Weights of a small GPT-style language model, trained from scratch on English Wikipedia: no biases in attention or MLP, 140M tokens.
Each number is 200 + 40 x the weight over the matrix's rms, rounded and kept within 0 to 999. Layers, rows and columns count from 0.

# k: layer 6 attention key, 256x224, rms 0.0764, rows 149-191, columns 112-167
# q: layer 6 attention query, 256x224, rms 0.0758, rows 150-191, columns 112-167
# v: layer 6 attention value, 256x224, rms 0.0751, rows 128-145, columns 112-167
# o: layer 6 attention output (transposed), 256x224, rms 0.0727, rows 128-144, columns 112-167
k149,196,200,272,205,179,173,182,235,197,169,166,237,144,288,185,177,175,254,179,210,171,156,220,270,210,263,195,163,188,169,230,195,179,214,157,167,217,258,186,269,233,225,286,198,184,245,225,179,198,225,223,238,217,162,216,183
q150,206,223,269,161,260,191,264,266,255,283,261,184,181,246,228,210,222,262,206,183,188,238,242,143,207,132,224,199,164,138,153,206,172,231,185,142,238,204,144,202,168,217,165,173,183,157,183,214,171,226,220,160,213,190,211,226
k150,225,242,169,235,172,215,238,123,152,248,169,262,161,121,189,164,162,235,158,156,170,132,186,231,257,199,195,301,224,221,169,139,203,215,219,191,186,166,197,107,174,229,190,228,243,231,202,127,299,206,219,301,74,203,177,219
q151,201,216,210,280,251,210,152,180,178,161,152,228,182,196,186,279,218,170,198,191,177,207,239,241,213,216,231,189,195,246,180,139,191,110,243,242,201,192,248,242,148,198,188,202,276,222,170,172,263,174,207,167,168,221,218,173
k151,213,136,207,175,268,180,246,295,196,199,214,239,246,175,175,243,212,187,202,153,156,204,200,229,208,243,182,139,195,269,146,209,209,262,213,239,132,227,102,178,204,206,169,106,195,185,185,234,115,239,243,167,223,180,143,207
q152,230,219,107,213,128,198,186,162,182,217,184,166,207,168,172,279,204,274,137,179,217,183,118,227,250,253,226,205,186,225,148,150,233,230,105,238,207,209,243,236,137,179,229,173,197,195,140,190,216,133,214,186,202,222,206,189
k152,160,256,153,151,278,196,170,252,243,205,234,192,223,169,285,151,221,158,246,163,255,153,214,247,223,231,187,234,218,253,130,225,193,268,237,193,140,138,239,193,117,212,118,163,200,224,185,211,179,203,217,250,111,178,146,211
q153,152,169,237,223,234,193,206,178,175,255,252,158,155,238,237,223,240,267,208,152,195,180,226,182,205,182,148,249,237,219,181,273,219,231,166,157,147,256,267,200,168,130,168,245,215,108,179,218,173,206,225,252,251,185,224,114
k153,165,151,232,153,174,276,251,221,261,245,175,200,233,260,193,162,164,205,143,200,204,181,118,225,187,270,236,127,154,188,157,185,316,126,167,237,248,237,219,151,174,157,238,191,181,274,188,218,258,230,193,253,176,208,168,241
q154,193,252,213,181,264,219,264,223,226,170,193,179,268,267,159,162,192,181,138,220,195,166,252,222,228,185,253,283,159,268,191,161,211,168,211,175,165,237,171,191,271,217,172,206,162,152,207,161,188,143,206,161,207,276,183,160
k154,205,248,220,139,191,224,191,247,165,249,155,204,223,110,265,188,169,237,218,177,236,250,195,204,113,176,174,331,279,196,193,247,125,240,201,176,169,226,176,176,232,198,182,148,199,237,185,212,271,229,169,134,180,174,127,184
q155,179,149,128,244,228,224,183,181,219,184,195,259,168,148,236,201,219,186,215,267,158,215,142,259,230,269,202,237,178,218,214,246,165,207,193,184,325,249,195,233,224,141,233,212,221,236,228,228,237,192,249,219,112,204,239,142
k155,165,209,189,226,274,240,221,197,168,186,167,231,218,204,120,178,303,221,101,285,212,255,116,198,214,166,195,135,221,218,205,193,245,196,234,217,179,195,245,328,194,153,225,223,125,191,156,159,178,160,163,194,199,206,149,247
q156,221,158,182,168,262,130,227,166,175,243,274,147,148,178,260,247,204,271,238,167,156,176,192,176,160,224,190,230,165,211,168,192,231,267,213,213,147,159,198,173,148,216,128,227,284,152,209,230,137,211,179,182,239,236,269,172
k156,222,272,190,154,220,160,186,214,186,182,121,209,216,171,150,198,249,210,169,151,219,190,188,221,270,137,156,201,243,199,230,295,193,162,252,187,212,219,205,244,201,208,243,171,127,256,151,125,198,253,260,267,184,157,100,121
q157,220,160,184,164,225,153,206,189,172,209,207,240,240,262,193,249,191,170,194,220,180,163,187,182,198,223,167,300,232,175,222,189,189,180,209,229,248,200,112,169,211,152,239,147,217,191,199,232,225,151,223,202,122,196,198,197
k157,270,199,269,214,145,189,229,199,180,255,184,223,137,88,149,152,240,166,196,279,211,161,125,204,153,247,167,163,206,244,136,235,202,193,254,90,187,228,245,197,298,160,201,174,179,253,223,224,224,134,250,166,237,180,172,225
q158,230,215,211,183,130,215,236,124,227,124,150,240,161,232,249,212,216,198,266,169,187,126,212,189,224,191,225,202,183,178,257,202,154,207,206,259,107,231,225,241,182,187,166,142,161,172,161,164,211,176,159,168,169,151,270,197
k158,211,259,187,214,178,128,169,226,196,182,133,171,201,178,210,225,209,254,149,198,269,191,188,209,212,149,177,208,212,276,267,177,146,201,150,161,198,217,175,201,209,199,170,225,192,265,208,207,207,216,220,174,218,200,153,138
q159,209,257,237,139,124,150,221,191,262,230,162,209,167,234,190,215,189,133,184,187,213,180,227,148,174,159,146,168,175,160,157,158,209,126,180,176,111,235,168,162,202,237,248,234,248,241,169,184,259,159,156,159,191,206,190,232
k159,119,166,233,160,178,197,187,222,193,183,213,223,132,170,201,229,216,216,166,193,230,163,221,225,168,228,186,240,220,183,204,266,204,262,250,210,246,151,194,235,206,144,164,224,246,183,200,257,171,170,204,123,199,148,247,224
q160,178,192,252,191,179,185,191,195,236,203,231,181,167,203,167,227,145,223,217,223,170,186,239,205,138,161,164,156,168,177,221,184,221,183,215,189,226,234,172,136,218,226,194,255,234,181,178,212,225,178,148,157,217,230,215,196
k160,179,220,244,202,169,233,184,133,214,185,322,190,204,189,224,227,165,124,316,296,0,191,167,172,159,189,198,76,182,161,168,176,252,189,265,241,183,198,246,136,219,203,218,248,249,114,217,311,211,98,192,190,304,274,225,244
q161,251,221,208,203,128,185,171,211,223,197,269,182,246,246,131,150,178,155,269,240,131,218,208,198,62,223,222,99,196,153,220,166,228,162,170,204,150,243,272,147,287,229,213,253,259,180,181,273,196,128,164,200,245,236,156,226
k161,178,192,163,254,202,250,174,208,191,254,270,183,166,234,220,204,151,167,291,264,110,191,226,175,142,205,224,194,166,186,210,160,222,189,193,225,189,153,204,169,171,185,184,202,218,140,242,242,189,196,196,143,270,241,256,229
q162,171,184,159,215,223,205,222,177,188,228,152,231,192,178,235,218,198,224,188,136,227,190,170,218,289,209,157,285,194,240,172,218,139,178,248,191,254,173,157,242,123,168,187,124,194,222,224,155,189,275,229,190,170,140,211,146
k162,216,196,229,176,219,197,231,202,159,198,147,227,217,181,184,194,213,203,147,221,311,147,210,259,219,207,155,242,205,232,244,216,227,239,190,162,227,227,147,264,191,204,193,202,194,257,160,161,186,216,198,206,167,196,145,185
q163,208,198,203,206,132,214,165,162,282,184,218,174,237,266,160,231,169,153,228,210,169,198,238,222,168,181,158,208,201,250,208,215,200,252,222,189,203,248,229,236,138,168,277,237,201,193,205,200,174,166,198,140,199,197,226,209
k163,150,222,199,205,175,132,246,227,158,219,240,204,214,284,328,157,200,176,116,231,213,254,165,193,178,225,223,231,124,143,229,230,240,189,173,179,243,204,198,196,219,121,198,243,193,204,256,183,204,236,230,239,165,177,150,193
q164,163,225,225,176,154,180,175,184,194,191,198,238,216,193,135,188,160,213,212,210,158,199,205,179,111,218,219,115,193,154,213,136,220,154,164,196,186,233,205,203,261,236,209,245,245,161,211,242,167,121,168,207,235,228,176,261
k164,184,156,161,239,200,199,213,197,212,211,229,194,195,230,244,201,217,188,246,176,118,195,202,199,183,188,197,182,170,149,134,170,165,213,210,228,215,210,224,200,170,163,205,189,218,185,219,215,169,209,217,167,224,199,280,217
q165,198,164,167,221,227,251,249,252,205,246,241,106,220,250,300,134,177,244,156,183,172,200,180,174,189,167,182,184,149,287,133,206,245,339,220,200,226,217,225,235,283,200,191,189,163,229,241,217,134,202,199,187,211,176,226,207
k165,184,288,196,216,161,225,200,125,230,255,228,161,243,241,277,132,136,251,182,271,199,271,168,179,172,175,242,224,190,206,272,200,257,108,172,188,193,209,233,128,246,186,288,203,202,170,267,132,255,132,161,196,192,251,212,176
q166,231,228,238,246,168,217,193,203,239,207,217,156,174,206,160,226,237,172,213,222,195,222,239,186,181,203,193,224,224,149,200,183,241,221,186,176,156,177,194,178,212,195,188,283,237,178,181,187,238,199,189,209,178,268,238,268
k166,228,205,131,173,258,174,222,172,230,227,248,210,216,170,204,206,226,196,255,210,119,195,236,191,200,139,167,219,220,141,156,160,186,185,193,267,197,149,238,187,157,219,211,187,216,218,208,253,180,195,195,150,216,175,226,221
q167,194,183,190,200,222,213,220,257,199,227,168,201,163,200,214,228,235,266,202,107,247,219,186,204,281,172,121,265,215,226,194,210,156,135,216,174,294,194,199,235,158,202,185,200,211,261,207,195,221,233,249,175,198,209,199,186
k167,189,214,236,163,221,180,227,230,200,183,165,204,201,183,228,185,184,227,129,190,288,189,166,221,212,215,220,264,216,183,225,249,189,210,145,216,197,232,231,210,219,182,180,206,178,223,202,139,184,213,238,184,139,180,170,178
q168,153,145,156,193,205,255,230,148,221,202,203,196,119,227,307,197,272,204,189,146,210,144,224,236,226,247,169,187,148,218,245,192,163,185,230,210,234,190,142,118,128,179,192,170,216,183,164,189,196,260,261,217,208,173,246,158
k168,171,189,204,266,129,246,168,239,173,119,219,133,207,146,183,176,262,68,144,277,239,161,209,205,271,200,247,235,190,202,125,177,268,198,218,253,246,152,256,170,216,222,159,243,197,207,195,236,163,146,168,222,252,199,230,178
q169,241,244,235,188,146,174,139,121,227,150,138,278,105,151,243,262,173,146,211,279,170,203,267,224,116,174,161,172,196,228,283,184,221,118,171,200,187,224,269,183,176,212,192,287,202,184,164,227,217,166,227,243,204,208,184,200
k169,233,94,196,222,186,220,186,257,180,190,177,195,256,305,155,221,269,117,182,238,201,178,142,217,186,227,218,212,166,178,183,171,209,244,192,204,144,192,189,111,207,199,140,244,241,191,215,169,102,292,167,157,246,125,258,186
q170,85,144,171,227,221,184,226,204,126,221,208,203,217,216,193,177,253,224,225,220,220,200,158,121,177,312,139,209,226,203,188,201,178,152,222,247,243,221,197,184,258,164,180,248,194,258,316,197,180,229,159,221,206,135,195,213
k170,193,163,198,241,203,262,247,178,216,239,187,260,161,216,237,191,149,179,181,216,213,211,237,159,224,193,175,184,186,160,229,209,233,178,189,217,192,260,233,182,251,139,235,231,157,199,240,162,248,161,210,190,210,188,194,275
q171,143,180,181,204,255,214,221,203,162,227,154,240,195,191,264,221,183,202,172,175,229,180,185,298,316,217,232,254,183,210,202,216,191,170,205,197,254,233,170,256,156,152,178,126,190,213,172,164,225,229,245,207,106,175,164,171
k171,168,212,196,154,213,207,213,217,169,225,128,191,186,149,215,175,199,216,151,217,293,223,198,201,213,235,202,228,199,223,216,250,170,213,214,173,164,233,191,212,176,232,156,153,186,223,180,182,190,162,202,202,151,160,155,232
q172,192,279,201,212,215,108,240,199,233,184,227,172,179,232,213,219,145,242,131,164,224,228,185,78,217,197,229,265,176,223,133,195,205,165,242,210,229,152,152,226,207,190,185,182,178,238,192,231,175,166,207,158,284,194,219,209
k172,209,213,214,179,143,189,179,185,206,196,200,218,235,245,242,173,186,226,167,252,195,180,226,172,158,205,224,240,178,222,219,186,277,157,163,174,217,254,193,120,266,148,240,223,175,219,238,181,190,218,252,198,165,147,244,127
q173,137,176,172,213,218,225,192,192,210,191,133,239,192,204,247,217,175,234,148,148,228,209,209,231,271,231,221,286,211,245,213,216,185,212,227,222,237,210,194,246,130,155,166,132,192,262,238,149,191,243,217,155,153,158,197,179
k173,222,219,231,179,230,172,190,220,194,159,170,242,187,184,196,188,211,249,161,213,321,211,204,241,228,192,171,222,218,219,232,253,183,224,167,197,203,210,205,215,255,206,196,176,212,245,164,190,236,212,193,219,161,173,164,210
q174,230,209,216,222,186,151,235,192,188,183,212,256,166,187,211,199,252,170,199,214,239,239,157,197,218,185,191,206,204,133,222,212,70,255,210,195,156,186,224,157,195,194,161,233,196,260,221,163,246,180,162,186,198,152,180,283
k174,177,185,196,200,278,188,151,148,161,239,143,194,152,164,146,317,260,204,103,162,231,188,215,200,182,185,162,201,219,294,162,158,177,204,215,151,292,176,179,288,203,203,199,240,149,156,143,188,212,185,249,166,198,240,125,146
q175,223,212,163,179,203,226,192,286,219,220,218,173,161,183,194,148,186,175,214,262,205,238,148,175,216,237,250,252,205,177,179,217,208,264,211,239,279,138,171,195,132,176,242,109,190,212,241,219,166,250,164,225,194,215,246,255
k175,245,198,185,236,220,188,163,183,210,167,229,204,194,140,132,189,248,164,249,252,211,140,228,160,242,171,175,142,147,216,195,126,216,108,210,133,265,171,177,219,245,220,275,156,157,211,160,179,127,193,289,281,236,186,233,141
q176,300,250,220,170,133,157,203,204,228,115,214,147,166,214,183,212,251,137,248,197,159,199,261,223,161,256,220,315,245,190,210,219,229,138,254,239,163,181,164,179,160,184,137,211,239,183,244,203,191,219,220,170,126,169,246,246
k176,215,96,267,166,253,202,244,200,139,177,182,253,228,124,140,240,207,177,115,219,190,181,151,150,226,174,179,214,184,215,250,251,262,193,243,181,183,187,137,192,273,185,118,201,132,241,111,204,185,208,225,303,225,177,200,265
q177,132,101,283,194,210,312,202,175,255,94,182,210,202,179,185,233,161,129,164,257,207,191,250,195,202,244,232,184,204,190,242,214,248,129,254,275,245,193,208,178,183,257,198,186,243,193,227,217,150,273,224,173,178,227,170,206
k177,236,143,272,195,179,222,162,294,164,211,184,173,187,200,199,257,138,120,239,156,223,148,203,253,168,217,105,180,196,249,180,190,203,188,163,198,134,189,258,179,100,239,213,158,251,226,226,211,178,253,150,228,268,166,164,219
q178,223,243,242,208,220,274,192,203,213,231,250,175,209,229,251,256,194,194,211,182,206,132,201,253,160,218,202,162,195,194,220,235,171,214,167,133,238,237,285,224,216,142,180,171,146,200,176,220,119,199,275,173,158,135,201,235
k178,130,174,282,202,250,245,190,186,149,135,197,221,210,281,169,144,254,177,159,204,206,217,254,208,188,284,190,222,196,209,202,172,194,212,175,264,154,173,169,195,172,228,148,228,217,245,235,213,186,247,121,216,201,271,234,249
q179,260,187,194,204,204,220,216,201,224,183,228,151,177,250,225,215,184,215,191,232,176,250,198,158,143,197,225,255,191,179,178,201,212,200,224,172,187,186,180,195,179,204,171,212,214,210,174,208,186,187,193,224,218,240,227,169
k179,206,274,223,84,215,161,153,226,237,179,115,202,201,139,162,196,242,247,123,154,248,175,252,206,238,205,222,287,230,237,349,266,213,205,146,183,191,302,221,260,169,223,232,202,156,242,148,178,156,270,241,198,177,124,59,107
q180,214,158,162,160,144,244,175,219,153,142,162,252,195,166,245,146,207,250,160,122,264,250,178,232,320,189,187,288,219,232,154,212,174,210,190,233,260,190,184,246,209,184,190,196,151,246,213,115,216,289,211,213,129,172,174,205
k180,196,245,190,205,210,209,261,172,198,182,200,234,172,206,196,170,184,230,151,236,270,192,186,193,179,221,198,220,174,202,202,195,244,191,165,182,191,192,208,185,251,167,150,222,223,203,229,201,202,173,205,208,168,219,198,230
q181,246,177,121,248,255,209,229,264,217,227,189,215,188,160,120,240,220,224,130,166,177,300,216,182,224,133,316,234,253,219,213,231,147,174,168,257,194,185,156,231,204,180,201,157,209,171,125,159,192,210,226,31,228,158,228,145
k181,279,170,316,184,133,87,159,192,112,70,192,193,227,133,188,190,154,202,261,173,195,174,177,200,245,212,195,247,222,183,160,176,191,195,268,156,287,151,271,180,215,162,215,187,186,216,196,174,227,154,263,222,110,164,183,115
q182,255,161,222,272,332,183,199,199,158,240,204,164,184,180,194,214,243,128,173,173,225,238,208,275,214,167,223,272,174,211,159,238,163,237,258,206,167,161,273,126,230,176,189,226,158,136,143,147,156,210,204,208,165,239,210,167
k182,183,182,160,132,194,223,220,159,203,290,229,209,230,154,216,222,175,134,225,203,217,213,171,143,160,232,204,139,270,197,128,210,202,190,193,218,196,208,188,127,153,250,178,161,166,179,159,242,252,201,174,199,217,223,209,167
q183,156,212,210,128,246,185,182,184,223,220,219,255,215,144,171,243,205,183,226,233,197,140,172,254,229,209,223,135,197,129,297,241,179,155,182,139,260,218,185,137,217,197,186,192,227,195,180,213,174,197,146,203,163,152,164,254
k183,187,120,177,237,150,155,163,227,122,186,145,212,184,192,165,241,210,151,246,159,234,152,140,274,284,200,151,133,212,287,141,220,148,122,275,149,189,242,163,224,124,236,276,118,193,169,188,145,194,150,199,221,173,167,198,154
q184,153,198,141,269,250,152,177,178,190,171,175,265,241,179,204,125,188,175,215,169,227,187,169,161,257,215,177,249,174,160,259,205,265,180,205,192,292,190,189,181,243,235,201,203,110,176,196,159,274,258,257,237,248,216,127,198
k184,216,215,122,163,141,217,206,227,282,227,307,164,235,211,202,259,186,211,284,291,147,189,201,191,157,234,227,85,176,156,176,184,205,198,114,231,201,258,166,158,152,174,240,161,259,164,226,185,196,183,153,160,232,227,219,206
q185,235,113,141,257,230,233,181,204,185,197,230,248,175,140,247,229,196,245,247,116,204,197,144,200,215,181,222,190,207,137,239,197,116,250,148,173,228,245,258,220,220,183,161,210,150,238,212,174,221,275,209,190,202,132,194,131
k185,230,228,203,212,205,136,181,160,185,189,156,199,196,223,170,217,273,294,138,213,183,123,178,205,205,221,226,128,198,239,179,200,214,139,193,204,197,206,207,222,205,202,197,143,140,191,120,158,236,273,220,195,158,277,115,164
q186,278,197,104,176,126,198,212,213,297,177,189,140,237,260,220,196,222,187,235,250,196,202,210,185,147,183,169,252,166,182,146,207,198,202,232,247,240,223,156,161,153,158,223,151,167,266,213,218,165,216,214,219,172,130,189,184
k186,247,156,216,278,133,257,210,181,227,191,264,210,129,195,179,207,170,202,111,250,202,187,127,191,174,159,242,216,144,171,211,128,232,232,261,123,183,161,180,138,212,232,159,247,187,134,148,185,212,147,186,168,219,238,202,181
q187,180,278,182,132,134,238,172,203,225,116,159,332,266,207,141,158,216,194,223,200,179,165,202,233,243,245,178,157,214,274,240,216,208,205,216,233,234,200,182,324,275,179,209,189,259,163,169,206,248,214,134,141,159,174,207,206
k187,182,206,207,213,252,194,219,207,232,138,187,218,159,208,276,207,236,192,259,184,208,194,244,220,212,199,212,163,222,218,217,264,211,257,181,202,164,211,206,221,141,152,102,146,263,200,238,205,154,217,202,189,208,232,179,180
q188,189,245,249,177,325,111,216,239,137,277,199,200,222,261,196,262,199,184,226,190,202,218,161,208,260,131,176,229,238,172,195,195,237,186,236,191,115,194,223,166,130,186,178,261,113,206,161,150,218,239,231,235,204,259,190,223
k188,197,217,157,168,191,148,200,213,198,150,169,201,204,228,224,197,186,232,178,195,213,198,200,235,261,161,161,212,154,166,222,139,193,180,147,222,171,195,184,158,192,224,214,188,243,257,147,233,242,273,183,211,223,187,264,258
q189,170,142,201,212,215,240,163,182,167,155,191,278,213,154,145,203,141,236,185,216,207,198,224,169,201,206,173,242,239,106,201,141,207,125,171,171,204,153,158,221,265,196,201,226,211,185,162,145,265,246,218,228,197,199,170,168
k189,169,197,129,185,156,189,176,248,186,140,220,162,175,247,145,191,222,118,274,225,193,273,197,250,177,203,194,200,186,170,230,217,200,197,156,217,106,264,203,218,182,153,282,250,217,182,247,211,177,196,190,118,152,158,237,213
q190,253,215,238,105,180,206,231,204,190,194,177,192,196,185,187,270,231,278,176,269,206,174,245,253,202,168,125,205,157,250,150,201,226,228,237,111,226,181,205,205,189,101,152,251,202,189,192,191,302,171,224,277,153,258,184,277
k190,148,183,97,185,287,183,248,296,233,192,227,234,185,201,242,185,235,173,170,131,183,278,184,210,215,216,143,141,208,221,164,208,173,248,252,234,109,241,158,186,126,212,232,217,180,164,234,265,204,209,244,176,146,234,178,223
q191,269,187,145,193,139,325,181,161,207,201,169,148,254,176,210,165,164,177,185,219,173,233,148,173,276,272,237,195,227,242,109,199,249,243,205,108,279,189,218,200,233,152,177,212,164,222,210,194,122,222,186,195,235,257,272,148
k191,107,273,149,217,224,112,194,164,166,203,223,206,168,169,248,176,289,170,222,179,175,181,249,228,200,145,254,246,214,176,228,209,181,208,200,217,252,207,147,211,145,197,161,212,170,270,97,198,175,289,197,179,179,196,146,203
v128,180,211,106,138,228,224,186,117,123,213,229,114,214,188,228,228,135,219,243,226,200,157,290,176,155,65,197,222,284,195,185,226,136,214,171,195,230,183,204,195,239,231,219,271,254,202,225,219,213,225,168,173,181,170,224,189
o128,193,142,117,213,197,169,212,154,205,149,279,203,194,243,183,206,197,259,202,184,172,253,239,177,177,162,121,387,182,131,202,180,223,192,170,174,102,200,184,218,135,150,233,242,257,193,142,192,191,185,244,108,191,148,178,110
v129,169,207,179,224,143,168,181,166,157,253,217,229,232,151,273,274,188,194,236,245,209,191,196,211,165,162,175,209,236,189,221,172,158,217,198,208,186,204,171,167,239,183,144,224,206,228,174,227,228,193,176,227,181,119,161,129
o129,196,237,244,223,194,159,236,165,232,145,151,282,265,195,217,198,192,216,187,277,306,234,235,173,211,233,177,197,206,164,158,166,186,212,167,196,147,240,227,215,179,143,197,179,197,215,188,193,213,206,156,193,236,130,234,181
v130,170,191,275,129,155,239,271,183,227,197,211,122,200,250,182,247,235,260,204,182,178,203,237,242,153,194,234,188,309,168,286,203,141,262,91,275,261,199,211,224,227,297,185,181,199,230,123,196,118,226,158,235,197,221,206,115
o130,187,191,215,165,197,137,256,239,233,230,196,228,217,196,130,191,143,60,170,191,150,256,239,199,227,190,152,149,215,172,133,133,194,221,150,193,242,203,248,88,222,164,201,190,168,205,286,192,196,280,143,208,216,143,206,136
v131,177,178,227,147,107,251,289,204,193,178,188,216,227,204,229,238,184,227,233,248,212,329,181,176,173,70,214,227,192,203,184,212,166,286,265,127,100,168,231,213,204,153,226,252,244,175,281,200,211,152,284,208,215,178,171,170
o131,211,159,187,269,232,234,145,190,203,188,157,162,224,238,217,156,155,165,303,315,252,258,227,233,221,194,142,284,200,187,170,138,246,244,211,138,168,200,205,226,208,200,239,213,166,168,215,138,178,270,239,240,209,188,164,205
v132,124,143,198,230,179,200,259,109,166,138,187,256,255,124,160,223,148,223,208,126,195,225,260,249,198,122,234,170,201,277,211,127,113,317,191,233,135,175,249,148,223,204,267,234,257,212,246,238,118,247,293,135,179,120,206,182
o132,177,237,180,261,212,228,177,155,222,137,252,160,158,161,238,139,234,202,282,234,125,242,261,196,238,181,164,236,227,175,198,178,230,291,247,274,173,204,225,218,172,167,282,236,103,174,126,158,198,211,194,235,212,174,230,178
v133,242,217,234,123,126,276,227,153,245,159,231,257,141,128,226,198,126,212,216,181,214,189,210,184,250,285,167,244,204,232,197,227,170,232,222,231,227,242,150,199,253,242,229,203,189,199,285,245,205,175,183,202,194,210,181,181
o133,235,245,128,233,158,266,207,201,183,220,156,263,190,209,177,157,214,175,236,185,308,239,188,225,217,240,175,68,191,201,270,113,221,230,200,150,239,168,135,262,202,234,185,228,250,181,264,178,195,250,135,311,278,213,200,189
v134,149,119,143,207,194,254,237,179,190,217,206,161,238,217,257,119,125,180,225,230,203,236,153,245,175,116,255,225,184,227,215,215,210,218,253,278,95,247,161,243,147,248,133,189,214,221,248,180,144,161,205,169,143,169,246,178
o134,166,254,340,229,234,193,196,184,181,237,155,227,102,128,224,221,122,175,245,159,213,281,250,233,200,192,175,106,203,198,133,246,212,172,69,213,126,198,234,196,123,127,137,159,268,205,191,257,188,268,218,178,304,118,203,171
v135,180,227,216,217,215,207,264,176,161,144,201,278,332,199,217,290,169,148,186,225,179,155,148,145,179,96,219,141,230,215,250,222,143,195,132,211,277,134,225,184,261,220,194,228,235,189,187,156,227,171,223,255,149,178,207,74
o135,218,212,195,262,160,189,210,205,168,198,163,206,223,196,71,148,164,134,189,279,129,226,220,210,268,171,216,186,222,180,200,161,253,239,186,201,208,197,212,97,116,128,213,163,93,238,185,192,204,262,175,207,247,238,203,224
v136,208,145,176,217,180,231,201,126,199,166,186,228,262,291,212,186,170,208,154,140,201,195,178,142,220,207,218,232,231,290,187,164,235,238,183,250,215,236,260,280,251,166,173,196,293,209,239,218,154,185,167,298,230,156,217,255
o136,175,192,220,205,267,226,187,208,222,194,127,113,175,217,306,201,202,232,171,233,233,227,184,178,214,230,204,254,233,266,229,236,287,245,225,236,245,187,238,216,248,136,211,231,153,229,212,204,199,200,177,203,184,216,178,105
v137,185,215,247,201,285,204,149,146,251,266,204,141,284,152,193,147,185,174,181,236,217,134,226,225,122,192,81,264,151,156,243,218,235,218,136,206,188,231,208,183,107,185,235,178,118,213,144,203,174,210,215,180,227,270,267,169
o137,217,196,133,177,228,228,182,142,208,237,197,234,194,208,173,176,181,259,166,137,254,226,151,138,150,230,171,180,214,143,153,156,175,166,160,150,244,239,214,236,239,249,209,159,202,171,231,221,201,179,240,202,242,127,217,179
v138,232,199,170,193,213,133,207,134,229,137,238,237,221,254,180,312,213,290,205,209,219,216,285,178,166,251,219,182,205,187,177,190,205,225,238,158,264,238,190,195,191,156,194,258,180,213,231,193,268,169,185,201,189,146,254,174
o138,178,215,126,170,159,191,194,268,204,159,190,216,170,185,148,203,261,176,189,219,215,224,231,164,101,209,167,152,182,221,247,192,274,238,218,230,233,213,194,162,134,187,258,118,225,216,194,241,227,161,247,213,145,212,216,266
v139,159,232,260,232,226,158,151,160,141,160,206,308,205,196,107,290,240,192,242,163,183,156,190,183,189,241,82,185,253,178,213,185,173,133,255,264,178,173,160,135,209,186,104,221,184,210,254,195,209,214,274,257,191,211,158,154
o139,155,264,206,212,174,220,187,202,94,262,241,267,208,176,202,176,164,177,187,281,73,177,236,173,219,194,183,159,243,222,139,90,240,310,278,207,200,186,119,208,266,137,213,220,53,175,218,209,242,204,164,164,219,178,228,225
v140,244,89,198,180,213,106,154,50,210,141,203,258,119,224,190,194,116,207,181,235,195,192,218,185,260,231,248,243,201,173,166,205,225,216,234,174,250,335,78,194,201,208,238,253,188,158,207,227,149,230,256,130,219,170,217,237
o140,202,218,199,203,149,202,206,204,216,296,227,150,162,247,230,228,188,201,130,106,151,162,238,184,160,178,261,157,151,245,199,262,235,200,143,234,159,208,136,227,266,230,209,196,254,146,168,283,229,162,228,169,110,234,163,138
v141,231,169,295,279,265,217,331,148,173,242,155,164,208,174,207,161,298,236,214,229,189,114,237,152,254,210,263,201,219,251,137,230,165,202,235,220,253,251,41,174,150,268,246,233,177,184,236,176,221,233,158,206,213,209,235,108
o141,190,227,261,250,166,145,175,228,88,240,239,211,181,237,129,125,180,177,228,203,115,171,251,183,182,233,150,81,204,195,288,160,240,177,148,204,131,216,147,160,197,221,193,256,366,245,168,227,200,321,235,269,125,304,146,173
v142,197,118,234,299,268,195,204,212,215,269,178,130,166,138,89,127,182,194,233,231,226,185,241,270,209,248,176,231,107,187,148,211,81,227,210,163,157,193,253,144,189,169,207,262,193,122,242,163,107,218,199,169,167,146,237,133
o142,224,169,102,198,228,139,128,165,183,190,272,166,210,202,256,178,214,233,269,178,381,152,201,236,187,217,221,305,213,167,232,193,162,202,241,214,170,198,195,171,218,265,244,242,217,210,101,140,175,137,200,203,90,271,156,238
v143,221,155,174,243,188,245,245,197,173,222,188,143,181,179,189,171,186,235,170,255,214,259,243,235,167,179,134,267,193,118,256,227,108,237,128,180,195,176,162,197,119,180,191,307,203,203,249,186,278,204,254,150,201,251,209,247
o143,176,207,233,173,146,181,193,167,188,198,214,269,237,192,150,166,134,260,315,184,209,223,200,258,178,212,161,281,192,190,162,203,210,285,210,185,228,201,116,215,166,279,246,277,391,129,242,242,172,216,236,183,233,194,211,296
v144,265,230,237,186,286,109,201,218,229,200,214,234,184,213,171,18,257,161,161,209,212,199,203,233,203,226,345,227,232,247,235,218,144,151,171,191,255,177,97,174,156,257,203,168,146,221,245,169,128,217,225,162,174,294,153,159
o144,235,206,178,174,168,123,159,191,205,170,220,220,256,180,238,205,213,183,231,196,208,156,241,193,224,236,211,140,199,172,262,251,169,96,228,178,213,225,122,160,233,190,140,297,170,269,82,165,256,189,183,154,188,240,200,258
v145,242,215,211,214,239,236,203,148,153,159,197,192,244,157,298,188,213,143,208,203,203,191,186,165,167,175,223,126,175,236,185,136,177,225,223,282,208,220,140,180,193,163,165,186,140,211,185,243,248,217,244,265,225,280,199,212